config = dict(
    num_hidden_layers=16,
    hidden_size=576,
    num_attention_heads=9,
    rope_theta=10000.0,
    qk_norm=False,
    attn_scale=0.125,
    bias='all',
    init_std_qkv=0.0156,
    init_std_o=0.0,
    learning_rate=0.000352,
    lr_mult_qkv=0.7,
    lr_mult_o=1.15,
    max_grad_norm=1.0,
    final_lr_fraction=0.05,
    batch_tokens=[65536, 131072, 196608],
)
Each number is 500 + 40 x the weight over the matrix's rms, rounded and kept within 0 to 999. Layers, rows and columns count from 0. Numbers have three digits each.

# layer 10 MLP down (transposed), 1728x576, rms 0.0229, rows 1640-1662, columns 144-287
433483490518516490517546494496514488380470533516553474447454497492456521507564440466500436520481509530467496539558391556536476565536498596464499515509546494470485528419460583499566472483534574584466537510488493478553487508498517451536474461529510533543569457455615494558495554424526546486461527443511448489543514491497548496537504486509469603525464498562433467470514502550454483531500478387538510493499478450482460540535487503471485
500509418569460428480534477533535487442427509499517435524553465525480505500551551522495526445516464515533500455501408533489519421447584485456543496491517481559480543519397531504453465421600507531469559398494463493488491460497418454452534455501518596473447517500484530545509481501555427446446474509542443540479467486519617460513445466486436531565508510510522469432491548475514479531574515518488496524442503480536457491521547524462504
377503525493513462436545537460543458525525514542449454571474361430534547534514513428437564452621471589447617459581564501450395563561490526503559558601492443468450560576371449550551527311473421486438551529560459488507534565608473378570442535334460420546356370552407572505506521526523457530351547629468483489513511482490403476478437415525463569463522545571574443525509471465469511527525495470547583436526537582540472443383471461504552
585438416508515495458509521524535486433517476496494482479526429564530556471526473513526523499513510454516482517514454508509492451521487438557501555500487529540584425529544468521532515478453515520492441483490446475538486517538439502499510549475515500531518521550524501505518494496461415521485515480433467495528482409525518530443474482494463452526487454506483559500561479474500501446533505472526504476523468533540521515431506495553559
522561485462481421486517543477502509473487482484492505477499495467558495623502456501552490473538568558394571436482505511477511502588502543569446483421493534527539528474492481475452468494499546486494447508540464488437527456472510533534479501529446457588464524507487534538471475390515452514495480546504453570451449483470510514447493497477527573444505541491533488494515482462512485539522576590537417497503451454534594388519495558521489
478509537535556467455527564518479565482555483500527432526485551531390539465466516489528468491583523427493544467583476495452498526449491557531496474535446509497442476496494506499489426525449504464556484478560541486443480503510473518519486502477463504501485491543523465440527434478499493451515535508535449491466475467462524459533467468535461526476555495513548437485535496543516500444467522494563475543486516521565490474502448489540423
434525471500544435466584547397540529397613430407544533524478479517494457512529505511489465515543479528491466366571441499505611458524552519418491600584543554441463512533535523528471422400659574481517560552453325437547469577495490409446490434480457566457443554469609550519481493458525500511417454479506507545483513430479506390543536478414579562390458487520552527491521442431492416521491544580362561514462572597542442514583565521417436
523493542549466484568534487480456488424504487502549545452498491490514504522509484499469460471459496415506464549419422526409499500448495540492430468529498463514540467581482493526484441536454492446491556481531400533479502501425513537473433500436563480506525541489494528457548566533467442492507474548520470439465554483492480489537476523525587493488461459548537549489469450539517482488537490516480480414455444459435500437517498507513553
509517464467530554546485561539433441482475533536513503481426553434477475448544449497452500540458520533516565458468507484473477583528466471446535542464469530449475546425503540599507504476490563604503478477478534529462502492543450435518483568540483424557475535569495523476586557459618492494489567526513505501547497574453473513453442551514508476492541477473605562398496546526443523511505437575467464529561502452557493489489558452453474
443467510459393505522546482527548521570481537539482525478504517537574450584516522460468501500493455522571477545505516472419456503522439463528499499412470469439499463534544521434476542594474429495513500498489567489518465488401504480598450528457484524532486481438498481544509509412474468561557381462487452563448471514441406517462524465551471507511513450525501473477456532465500428510465542486516547488513456465490509525515497500484503
517480477449554507485511492520462512510453482505532524454524464462551550505431526575438453542508456533506464555511523517474539541566558524439493535555495527484529520548496461478499462424457434471491553523493492565457465543578524513524483527450500511596495509484501508465572497484509538469483464460490531467556454435523531457497500500479531528514474550508491435557516495416526592480490559482448532440470558499558559483525468490459464
531536435439560516581484485502423509517511495483570509481482497432508530489464477468499565469488456521493475447558477447468405503501451470476512496526487476500467489465517498531507481487447500521571444511426446484489527525499487543467496471489535497417490460449529533459511519537497446498513460501517539528493462419508414497467469468504547472469453467495494456522501453484527491492569461482471475482529506526462539476484489478522508
524507513509473526407518522497576457484557540502518494436514463465463469521467521491509503469484498485477435494460514539496518419430573471481504524466441479492446553481503543493540543534531465451440510481556528511440555439512516538476561468506480508506503586536457594515530509485516540515473486473423530444491566511502475509542476470493500448531498511448494494486446518507432528511461572488485449519497579562502573453539544541449468
542491545499447515466475533472516475549451508506430507497523495489552529528512458442519392492521527472464515525417518596586490536573501391512513545509466500501537483478443470456486513563523494485486440519504511459426526473515575529494501432542565522488480528501476469536545454502539404497455500460565420542469488443444410517473488579460529508437494475596490481526506498498500487444461468518567508492592488548477471448489418411521486
559507463498551459526551560502449489471479506471485544529515457548476530487511503529439523486480546443476472464387469465510523509492485427520521522505493542480472537531503510469525512561510557446483486459487445499527474410476439448433530449522498499531481533556478529520470505506544461423415473498551458494466428490513480410500464489496449507509483454525421484474486497547541584514474500481488461464440503531527538508528499458573504
448526514465436462515547482486459462488487488430471488485473512531484489499461450507385472620524483479484497423507513501547495508484484474530498531507497455504438559519513559464558480568531428486501488488511451502485511521511560489493564588453465432490527568478504515535477449501444521531507469508491509505556508477524574544469457518474496505443475499629455498459548465509497483568403521478438424499553498492513465530503475511502525
489459548518455465428468487550510590583520463543536498576490476478525472451572644534510528532475520505476445553499482580527501477544468546533492474506542470469509539462484498449487502470457478536512502525492490519502505482399494483435469501530467546489511479421496474481563490407444606493418527544488502517555520589496547480508524562557531497472485532519484459479515470496512458493460507499542530522512608482546566574516523451440498
495490541462570486507467437475498450489385498511478546510468489488501477539482506494468447544463536571534499551473462541542464561533584462463525484519505555546485536467518527460558388705481532443492514531427574490525566473533536476384481528538568494488561496541471515488495518532507579544546465421513501464555474471543502524527447543510462571579466532465537389520471524488547507541477528484479499496454488523531577527533568551482507
484549496476551482558546448532529494569475486563490552519536471509476546504507560431434478519529477492539551504443555507473459542481509479513555506460556449492441469483504521423519550444498533557527534475444493584493494503473426527517497506421544501478425546524482503490546467458578419483528578473507531536483469507530538449530531510575534503504490541480529448492538543539495485521515472538488514500477483524425466492507497512518457
531541535490482467497429473454517479540528496551501528470500572475483512528469508543445564553455432533454505500476439524565450533485448511478459587533538552458506495496480438469501475461487441552490485492492526478474476529482442528509456521537423496475551451562493511478550519461469541526517494523546482457514433527532526584517509549476549486519487596460464479584496528509467518506493541471549499497562494462501533460488520526537468
573455534490511498497551482411428534479510492437542433473483541467472435548475470505471548392489507553508568507456481546487515525460468477473488536507513459439412574502499513500542516571537513453474530493515530491466459492550513532523452483521539510473502447470538509445549478526554459476516480524523529463563493487551496398530489475536533427584529500406446569530468460471521458519516445550517521477482483518531488467469485517499461
495483511435460522566485486498463494515498495448430546516461455528571519527404503530482497545525513576496472461505439474545558494429447466515526397442505558457465492507496503442505539464529504523486502491459441534507516527491464555552428439461484494423524655541578529436438525470401503440540505476510453402511519521473554461532524546422524473502486540421468516469453599469383446492485506509492566469504489504498501529513435543391483
433495502506554496519470566496597556478524528539569524507435517470439564541493491549552452514488455564482507503561529538526526512461525517495555432633518478442403528527498480502497475585487526493519537473496472518463500490500454398552467466457511472581484470539527517447486499494527550447496556496457471510532509545513518482472527528514474483482509461529483472433519457509504513462459479483534489534484559486539560518444500542474492
# layer 10 MLP up, 1728x576, rms 0.0256, rows 1641-1662, columns 144-287
492523483539565501496508504569485475547596455510528553467472519500507484526471444559497534490548481489491469537486593469503510516519428585551513452471478488507496462527567488514542514475431514498543528592519522530539550548489579475506444529518549471561546495523461572534529480463470462551533495501425545522468489512529404514470549500583519437494518513449458529509523474461436509501461468547562435519487516559518451564454529502540403
427413478515533499411530489544458395537493451472461543480467414531455462515549544536485590497552484483524538502507502491517424581449482608506435565521474418566518471414523580600564397514527500596478564475524461448568566518595466448539458616467549437552576480448503514585517532521597386482428547527382487498579484577474517509509455419608436595493509483496554548509431442543488494527533533405442539606487439505516462493430523452437447
456495579502456480495473583479476466505502441505498508484448556508483451475476479536507461457562471453486465496483518528563596492508497533455462454516528537462466510486458500484454471540527505455436518548469471567551518521461483521589453469522511468506494522551528507523534490499525497485521424539513472518488557571581453540539543470466617516537464555460506548468465494497503538436509514471482539507519424484432476482536568573477408
448461474560530556478541567529552463490527511513493483483519528526427534476474463482492518509479496513540524523534498453483501446462474493443498431558469509508487475503469525437471480483521508425460550541457443489461446530493489506467491420497463498460573495419468550517487521539562522478525450513537511491493566532531520488487486500464470491613462481518550536543461488486521492528515481526484462525541472530504505585450479477579504
533479477492491582526498438497486441450477474454484563539513476443620454576537506527457465493451490577548428528441528470495491493533510478478458532436529490515553563517497468497520558483535441538447479504455489496519507478461579484522549507522492469530512559478503528579461542485500517551508480483419547499531518547551515516510557510418534473484487476488440535560506523410496483550545517494482526429487494473442501512512563506506558
463495510524626484516516494516514548525502541455521506561492500493525428530486468575494486489562493498464476510574512425508453562492534554466515488585554507514551501500506528440387490419444544499490524473558497481479403537505497453468528486545479527508560556548505541526440470506482561421483538535496464552454541567514438481468502417466523544353498562503540498470541490542522491488516519502457431500492516542587482494523566579467456
481488514534477470507468491558510579495562417511441499506556498424478511542535498530476512458545521504570517508494512539535509533530553502516532437553456544480475474455541477577534500447423494507484458516473531530500417476545551403522562491509510526426477388532514478531509444498537484474491544417479506504553497483475580541485560447532532495489562498550499420539579518503462462500430501503440497487500537543520497496474552524508453
461585553566568618515432462475513442486473525456489495480570450455579527516532434507496528431473326512475457481543465419503456562469497501489452430528517489525519443526551470479488519476520546477507532523457505487435493483484509442473553440404500478553470502476511488498574528520441486529540533507471409480434580611428517561515524479517561486504461463518478495491503552593486413507503535531437544596524502497485548520496463461448438
413484507527506539550468456540456521434526488541462510533478481481577485471581512475514467544519463503449541482493524535568484491475540537465425470491495496528481478528516487567511484484506395528482459437563486457482532505492504538521536498506463516470554483493427439549478502450521565520489546514499620544525491561438470572494486495518413562515504479454446543526557496498492438540424457505475502485552493476528465502557506496497509
456492530567485558530507547498515524534564514512506487547501525540487477527530498418515563457505498481519537484518475476525503486467447468521513501431490500532475476473481604523506488541513536558520439453525468462537505479460499502536532509533508466463514471509489486484485493498452507500504506536530491520494516540549473520554513529529527477503525457464560533472512511567501436496495502519554461532488446522463373536496533481531517
422499435475487413523584504499483425498516530530500509521456523515506453492538482477441560495523486548489512541462527463540492472529473537535494526514520497512543533495478514492528567522457533526441533597487510504504496496508484548496513460604490518522488554465454438476469529556483499534489494486477545501502496480583488488472427522536533502567518551440539517478512558427517497478518489523503525503513505509492462479514515463473441
507450465475494542526414438526504532515450478464448471458413520514463389460482505493489529494521477494523414509630485486469451534472400518462544511442496540461492427578517515474515473491492518509418558510415543477506472496444508525547503575457470552469450544550493493529455452480443452484424506431513485484491581460498466494470546507480534450476433488505545535499498549540554503404430479461514442537456453532527516579506487522529467
584543437537536530434571477530431454501534501554439540554425445524531511472555452446411554517498471476438514468579513452559478439496493481456408515534516574553483505545471474521471495487525480493501535478610505532578537526564576497445460548464509498578524458484469467508478439521504555519456478526477476556459510507499470544438498498493429548500502469421512508471467533514480493524554583491476505531448471463478502537466446441480487
474503498502502570503462435475525484523500492488518560517508538442436442544473551533538503521499427503497560544499532532586489455469512525457501455504575475547560527513480480437497462477511490469510497458527497471506469569570508508518479503427513532455488530534448443502568555532546492507589489436527552515471573547516510569477445487544517504453468527473611515503483503452523423546523545438532558549523473450476472477531569514484505
543505435519545481440567520509559529478516469546457488440510513540486538586440517513517493435509515504535534562517498565539526522488556519446454412527517496541530423525506486480499469470527433502464532525513464509540529551465495503493520438470497512458499439479462442506473490497460513501488536485530497512492424479531559502505496489526502563474533528490511505515525466534484483437555488563539483476453489515500456513516517560437465
558528506535606449542476469563519427462476509436465558517541480475455487625537420477458488476526530491447436443530497505563473503506473518518507457451576542516565488542495462469484532473458501530491493499508521457501459519397530485472525488498503534437493464500535531564597488528487496489475505446549530435515486507478440504449546489534527495508506564521544531632488484546485527463457481529530438515529459426585510562409467435550429
498437552554538570553497574516495488501498484507532441427536484503527519504486502538451479530558485524478517462450519539498602457518566532510455509511498511512538496500493555507532453461529534506533504589485459472523583582530484518513500548473474470484509511467493389548476495536499527453561513473398478543560469548555521558562564501464525497498543492474451455504534416449484533504469492460476541446497459492566519464470506403487517
479539498544534514483445544514527499438464509494513515471493559515444549516529521509519555421497463486500515509504514492549526490487424477575537514586497538545488509507468525544541492507458580560512504521573531447522467481515511478522553513523519489541503473490559497495421513471461480472509476509501474517467522474595487501539533485555417514632529493529503518491445409447521514447519494428515497500510443434473471528492474444486517
525470476494481528446479420496560420433492494503571507576484482496501545491497425526523490431513514543507519531492461429549548453493529508493514549487530460531513519452498486534545446510489528505501489469494525512564540447475442521489534482450493511458529524502543526546471559544491478532436514456493556576442513496537513491500494467526483513538446555559571534520515535462488578481483460529410412512461467463548537528492418473468467
494483481495513492511550552471465467497456553492470476586439493424487489509556453534481487491529499433509556447508415507549493485503527444511513537533476452540546552487478476487451488520495516491498575540566539523502453497586447542578518475480547460537498489489491476514484539492384464504414480388479530469454517571458468523455501511477583466439551482499525496469508532534478509515563512525498480434528489465438518511515522494462473
498458488496515565439530490513479478515505552508599512497484493402524524524585522501403530387491577501530470511540508551512550496538580515452528528527524492478553468438480520497586435480488532448493457539484495489538469540593496502490491578489483496533525505493506505579554518551462495528497564514462465444429569504526564481521481482538435542463449471559524551544489473461539489483557520453509527489442561525481490504503455541551563
524487446505523513482461467505467494513534534484476485499482519467577432448489504500477579469496482522537449516479417468561541521478478546454501523433525455515538478487511484428540460473472527526498518495489453486506590490479591497489531517502482492522502490433513533607525421485531506532486495504600491525491493527442584513559500442520545510480448464500567507521448438526498428477445437454526515553547483485470385504519474525403473